Part of a small language model's weights.
Size: 13 layers, width 192, 3 heads of 64 (1 for keys and values), MLP 512 SwiGLU, vocabulary 2048, 5.21M parameters.
Architecture: RMSNorm before each block, rotary positions.
Training: a variant of Muon for these matrices, 358M tokens.
Each number is 128 + 24 x the weight over its row's rms, rounded and kept within 0 to 255. Layers, rows and columns count from 0. Numbers have three digits each. The size before them is the row's rms in percent of the matrix's.

# up: layer 7 MLP up, 512x192, rms 0.13, rows 470-511, columns 48-95
# down: layer 7 MLP down (transposed), 512x192, rms 0.0747, rows 470-511, columns 48-95
# gate: layer 7 MLP gate, 512x192, rms 0.123, rows 471-511, columns 48-95
up470 102:123133131117140128094145116086121143164083148125123144128119146101102107134097130148093134126138141166114158133124084143138110079119138121113109
down470 105:116111128114137141137082110090147107130157132114138132177142137148164141149100168134131144133185121139141091123165135138138102147168174147147143
gate471 103:140095160124175156146152129116144123068148106079166130137145127142127091156135080115101137144129147144127104122140162110114140134149091100092128
up471 101:098106132104147105139108096094136132107101104096137132114112112142139121160120121148093077154136145144163090127110144139092107128174144154109062
down471 104:132107134131122077111134154155092104112111133125149138116118134172129114123105118164138090113158158112108113123165097117120125087135134146172099
gate472 103:137120145113165136127096129129111117100164096121133087091160117102115128092148153161135132112089123130135122138112161153113165149119098183124067
up472 105:127142110117135139122106115118124139139114167117139127138100145152143170126092145121129163086130134104139112144139128150114167143138142074108132
down472 104:103144137157128142143136102141165133143141133109106212110101103160120121145130129146115149122134125143132070154114161110164153160131149092167164
gate473 100:168111090134137107154100108109113124098117122149152182113124135092121126154113120067106150123108123174118107151118097129141167146159165116140135
up473 097:126115117084124137133115088114138186076130144115132084139073077165109130143144153134123107124085123139134162137114131084126108158154145139125171
down473 100:159129153130138141114120159126104156116141135114164137159114117110129157112150081155099107139132107122153145146145145099178114096142125114167118
gate474 104:128121097140128088147132153136133143113112135175141120113163129103154101135132171125067116118103127112128132113102168117124143148162131158166121
up474 110:131111092125109128142128155120112106108128118106188134068141134154101144133141156136145100154168159117133108150135117094101129126123165114154123
down474 103:141114146178111134108142089100125147123131142056156117075138137125103181128096149140109142144144129094138143112079115111081147116126176145134129
gate475 100:127131146190120106114129140116134115137175118101173142127138148193105165142112133146077150134117158136148089112152118129136132116138096138169091
up475 094:100150102153107140113118125157102133141143140171144163154109115158147137146118116133140098140120102126161137131141148116153149167171141159117079
down475 095:113130125113102089089152128122095154138168129139178087161143117168103165132119108138108093101081150128111137106140108153125128129147159134148176
gate476 103:110128139112124154171118140158134130154141133089124133097123096149114133160147066161124126112116108102142113134102127167158144134099099172124141
up476 097:102115080115151183126109115124139145144139142127091163102082171129102094110096171133120168142142111144165151085134143132173155103138140127186147
down476 097:120178108114173157152145115112112158137139126154191182153112120181143084098103148123106116087109135133136098114174145135132158144119144094130112
gate477 098:144126114144126110115075158116164105126148156097186151154092115113108146140148129138110141094096135153104145110135122133162082154129085146118131
up477 098:120138124143124136142118101101114122136102107180080115136144139118116119157140134165163121143090142132131146110133106102086111116116146117115107
down477 099:121114096121128149136134115100085112128144093139139135101122140156155123159136109156146090084082135122158133092153090090121127135141145107110088
gate478 101:100104150125107102166087113133149141148124132084088119157168140097116124172106128145139128104135136141142101141131155132106140161154123115096121
up478 096:087131115107133131112142142138085094180107139097096146167097108137145101136094165081111124143115071168112111102111154110112135159139137106093141
down478 100:134088144112133093144126100141131086160108145095115143153128179080163141149108179089146087150147116122127112118149166104116118130129124149106129
gate479 101:126113124162130107114150136110154165088128138144075092110129129143173135161179138141107136103121125164142113158112139089146159123135160081103115
up479 107:119129175115122132124125161120115141084189094082119110159148162154104133105130127139126126138141112102127150151126108171127111124148141147150104
down479 107:131112128120108140158113116141110151146122102103171116159120120157168120084088102135125088128094127117085158122135116156127146124133123160132101
gate480 098:184105155143108157152129111121127141127104117154166109135132169159154178129127134152131121100119131117177125110157086129096120072111115096146147
up480 097:135153097156102098075134103151169174106148116094123149082142090123120087158110155128117148148107130159111136122143127143133108096140140150165165
down480 091:097131145150070166158132147123115100155093156148091125099136089152157138131138138122105154116139155083124153156153073192119161129112131146071101
gate481 093:136108090150083149134140181118165168157123139111134145101100139092124137100112153102090122153126081121128166113137127135164119138121126072163128
up481 093:179140122114176103158173136109140112097135132144153146112182161102089159137134123166100112171130120149105161149178146129184126117125158142158102
down481 094:100128085144095167090149219138165094164129130147163112131109135104169161114110141162128104096103122109139151127102084105152163124123124120108126
gate482 101:182085125121136130142104101126083143168159092133177135130098132090144122133128120124144145173094125131142164122107137125132108139104156125099114
up482 100:108145115096131091124116153160124112119118133125153132138150134128094098152168098133154123170108110169114157136130098112159079117149139132162122
down482 100:146102134111114167121143098164135155122114155105128143141083104106131124115107112147154132156114078128103122078156101124106120117114123162122129
gate483 101:097110098099135147146163157142127141073119138123110113114118100134118124108164151135170137103090155122146134162156119127137111093105122146124177
up483 102:148153146162088147110107125113123121162140068144104142101107135172127099135141124169105118109130134089135114155078120134091147154128121158098091
down483 102:148146084078132106161139154143107136153151135130167082160139099094127104166123135166162130122140112121122127103115145146123159130118178120104124
gate484 099:161136163131126128146116162074124138126116151138105131142162113120130127162158104147126160103108135134097169089128114087153114125132151141146126
up484 101:122104119102100060135159128166143172154105143153128119116093131129127123124150173094104133140148159115113109151124131123095170145114170184135144
down484 101:111149120124151089124115123123117107116128109167092196111122095117137158115138122092140123073128125167111099111131115123148127131107121170132127
gate485 109:109150116152156095135141125136126101180152147128175142127118114140133089097102159138125098113112139110160152140148124138143155134140096151142094
up485 108:137095121158148147099123154170125095131163130127117156132138140100132140086125126119087093165123147141165111150135132164127141097133131145114122
down485 104:102148171143141105133126141131135100125100162071122153126106106152139098138100144095161126179093116059185121125107104136160149111136123159123140
gate486 104:116152139167068085157099114109128109122096120096175115125129120124124141135118117144176098137127122137092091128126105101119133150146111141121119
up486 101:136114148167095132110148089115092146153100097139117092150118159117163099106094177132120126089081121147115171127150135139150144115113127178128083
down486 100:119054149105125127121141143157103097163100139115127124158173103144125148091116139108143136132156113153109159130102150102135142117112125135129106
gate487 101:133094094120153118144151135124139145134097125138138124128146121138124137085097097133172109110152140074147121128167113138123111120162091182112126
up487 101:114134100131163143164085127154142114057147089133116143114085122128186150132129143138072142101152103125111088161136128117068148114108133088100101
down487 100:110131135122131122096107145145116157090125149138095131149105127103099141139141090154112147104147103132126173120118141098124141107122150146125116
gate488 099:127105148155145120114118153102165112148132129127155173111127100137134173134144156115176145160119084108129126088126100092134120055146156073125149
up488 098:119122153085154134177135107127093137130135153091102103129174165128137149124175138126132206141141146110134145141125154145110119074134184160148091
down488 097:116089102139132122116142135068121163118220114125090142133137145101118156135149117160122101138096147144063128110111151135096129148164164075114120
gate489 096:168134135159100126138082146133079115153132147145187091191127132149113134157168159154136116145103185122112117115132136126125127114122127103096169
up489 095:136119121131145100133143138144118152101114139108168126146073090126156091142156151126138157090159151126176186133083151135119136144143089128115131
down489 096:097139139100125108139110156122151102135118091101136127111123167133129158136129121111138114115152120142124129112175127097076122099148158140097096
gate490 101:124161130152085149108097178148142113133123134148157104129127100073140112114157138153141120120131099084149105098127135112128129171169117094132138
up490 095:104134122075184147133114131157140140137134142135116131141147134147120120118125128146139080121127124149124116115084122097142172122110153168121102
down490 093:136125135136137102105125163121112119127139136150128129137122117126098154135142150122133135146104141052113138106097144149149161110143138115175172
gate491 100:165179159162141126132123127120124134125111119143125111112124112166119119131161135112112107101147083124135105087154099081150144158099094145132116
up491 101:087099139142095121117097086155091142118179093128162107133127118122146139168128119139108138119111108137105115111163131094128122141098173105136101
down491 101:165136137129117145133167121096157108080106136123119113119113133094124093124125108098122126101132134117108101088162137125149066134093109127152135
gate492 102:100096122187125149153129093109124143150150103143103115102132152176094109119109155126124151094121129109137095164117099081091176166140134090120116
up492 102:148146135118119100133178114103121063054117114132105155120156135133137115101096085118094155138129138131134128102129131130150139095125126128082190
down492 103:155155180149113129137144115115108128100107116110136107130121108133167130107121086114124071093137160141114097109142083099133123154120131155120153
gate493 101:129102123155101111180107164117154140124137109139189129075124131133128146157161153135103150120143154157128165120168102089154134088176164122114173
up493 103:140122131168179168104139121139116100134152102146123134115168118122145141168169130153120156093112081114150125098088096134087123096129096065117126
down493 104:087117150123159097105133114086124151184157137111095142129145134166170107133118134103087167171085116148092129133116093129127120086120112136117117
gate494 109:161154150152139116172120160120119159101132143109134111108173105117149117160159151160123106160137147170155122101129148134074117145168132150146137
up494 106:106110114108149135170146131065164169115106120157193142111106133166137111094100105136138115135097156121134135156134137153138136117132105140143113
down494 109:105129163141127122115129105097143139155117128153167093110111110163119148142127098143126087110122160135176107127162102157137137119126175128114115
gate495 089:128146103169137156135131144094116132156120157093131110143109143113111171130119158178113109146128080158112133072160122106107111142137124139127130
up495 093:084120190117152159153115102113125146135116144138133130110125125125170137124126139138142147114136100158106066114114111135129123131111177133108147
down495 091:111103146124086081121137163123139075106115162119083163142106122128152135057098124126108110130105149085161140150136155137133115114118135135139109
gate496 102:135154138098156135159132097107108090130144102112131140083136159100135114174135116127143183168115091144106146143141158137125134153096121133121068
up496 103:142092153098071108160161093092130155148131119117138112154136123111190151112127124109143142148107115117126104167096127164123143113124139112137125
down496 103:120103134119108125143133148159116160131079090109137116135102156134091151105106141133158092096140136142102120164109166133084123126121117117162143
gate497 102:120126135129133108117113161082106101152144063154129158149071119091151101084122120163140147105141156108104080194102084096139141118143122123141161
up497 103:139147158173129165168151130162163128103117099117120128136136114154123131158097118149127149148125144116149155090107141175096125148143121154123125
down497 101:142080120124134086140093132121095086088138109118113165126102131105150124134138103134162124132097114169177145121153142141091136147163135100138120
gate498 100:113111088085087127102140132133111170116140133107143132141167100128126128128133126134092061104097101140096175165166143168167185167165137140107147
up498 098:160116122158114146142133157137110110102134123141119108101167119141123121108122135084149134082188127159121174139123126106103105120153102070122101
down498 095:175088164162115142137117133110103045126120108138111112131144137165108115118141130116122133087136127098138120146095123117070109103071135131129097
gate499 099:133080121135165116133151122129130118116086132085135121119120114114101108102162120161199109107125141101122107100109122107103075145163116143083108
up499 093:136120114144176131152124104145116135156107168153122131117163110130133162163100130110136079109161143118133119135150140125143165167165106125099125
down499 094:132109132134138166074099160137172103158124121123097151125147109151115144125151114149098109123123168146135145126111088101141119116135100146112150
gate500 098:145152143147102125149146136143106126137122068125123144094124115095098132123183108133113086122103131170078127095104132132130119130075127121158115
up500 093:129141178137124143154139134137146112146171096120141121124181136098119139151123160100085105104157151200136170109105121139183132159164130109121056
down500 091:111121130113144141122130134113139147090166152106154130134138151173119125119090107154186105104125146132090118151168147155097116140124106164112150
gate501 095:111060139137115116140124115129128131142167111109127117146193102131122147072108088145122169107130096121153105132139106111150138175157144145117130
up501 096:107134120103095146133141146140128107132131168074116162132132115131121155103110157093118110149107120116122148169143123128106083071108101129126119
down501 098:128161118139105137133153125135145135142079157130148125112149091124150117113134190133103152046100166166138118158125143152136134121147127147165152
gate502 100:109083157098104147121149139191126133208140113134122108103144104155117169146112105160119113127167117185120143168122121109106102142133116099158138
up502 098:114135156169093130142100162123088092204112126127129109083100165136128129143150113167117094173145085142088110138105144130161134118161097107078123
down502 101:150079124115120155115130113132125087123139149114138158125133127116101102108131168109127124113128087154138108114158119164136092135141146168108149
gate503 101:108080157096103081112130142104138115145139110116166128106118120115125100124148095081128182138113121123119094158140177129132114140148130143110126
up503 108:119132158131178089110088145165141152134114120120110096149118141081148108149132165129113124122131132157088168116103135134115148083134127130123115
down503 109:127134134122118136129178130176150147135109102107164175179158136125100156161131160128137137153125137167142125094100169139113111129162137088128132
gate504 106:126162141116143092108125144158137117178110118098156144103131118145138133123115088142121171140116147109113132130143183147104130204102112099138155
up504 104:132104135129123119158151132101116147067092096137112145137095131087099132159107157154148116113126178129100185093139114143155147101088067130153134
down504 104:120108089141117108143101105124180100101127136139146169093135109137129146135100138086130118139172147178109135159129149120091091144129146127146123
gate505 098:181074128133117143155154072121100134148116111120101167165140116150105134160102173156118116086124115126143097132126120117175115116114134151124123
up505 097:103164162161152094106154187089153113121176154129159108147122143103140100132136097090126143164154102140109120164147180068121122164115122143117159
down505 101:133081095138123151165124111114083119110128142117094173132108124085076130120107093066175117123124155117145137154112169157151106095101153109137125
gate506 090:132148139126082104111134160112120158104127164194139148102165160119119100145135114111099156151094115145114102114134164114131107146138161148134099
up506 088:132162115117186118120129146101134155139102122081144105143111124141159114152099123131139171159114160192128127134111102119120132142155079130139130
down506 091:133153095125113142121141156149157121106125116115156092135117124098133128125130121101131074036125157094111110134130149143099136121125133123130130
gate507 102:135125131110126140127185117121131118158117124135152117139163123116112125105154126137149134139129122163114132099127144091115136166092164123118120
up507 103:133181135128126132134075125128126183125155102119136165151107109121122097129135111136165126125106095141089123095111118133126081126114109111129151
down507 101:113103107145127154151150151123131099108113109079140100122129150128144142136186173119087143101117108098129151101154152142118140103123130064117136
gate508 095:162116110059150144159102117147137123151149137143098134132157133139148154099137126121107147110105130066136123123083121111089148118087081104113115
up508 098:148124117113122120095122161101110127128110097139108148103115153110120149122128119101113112145132153151139141113148123144136170087162098124107111
down508 096:126128153136166127123138108096115112137129127121070128142079136142111111146106157136133084102126119129095128145127127160151083152141113073149171
gate509 104:136170190145091096146105121122168131134148084119114186083107109097095146161161120120099101069162122101096122130171109129112109143126130117128144
up509 108:128107127151147107119150161143177113127099080141155090105139097136129126129113130151126152144139129147147150116117094132095134096190100139114107
down509 107:172137132171117117117123094166156105136071152097098108097097143125149138126081093128118115145099101128144106118146127102108116162143131118124089
gate510 094:132145090129128114158133118128095117126081102134122114168145119145185111131114156151115121102129085115145146160140115126139130116109143115122098
up510 092:088146110134135111144127147120121098156141116129121129152072125100109139143143089100099126137079145152151148127173112164133088117099163104148141
down510 089:123130118105151152146151137115105133144147095109135085110137109186110139119119146162117097120161116158124155143107121150103120167155101115112101
gate511 103:116132147125136118137101142126131140137174087126052184117115140113115103137167114189136154143121131128110122153097159106087102129127127124123121
up511 105:112138123131139106096118173122104146118097122099133134098148164173130144144127148076147105121147185146133130103122116116080124154132109131163104
down511 103:147083123152140174115083113124121092168126125172174121128163098100134177095111104111096109142120129115092090108140156125104109158104100095109141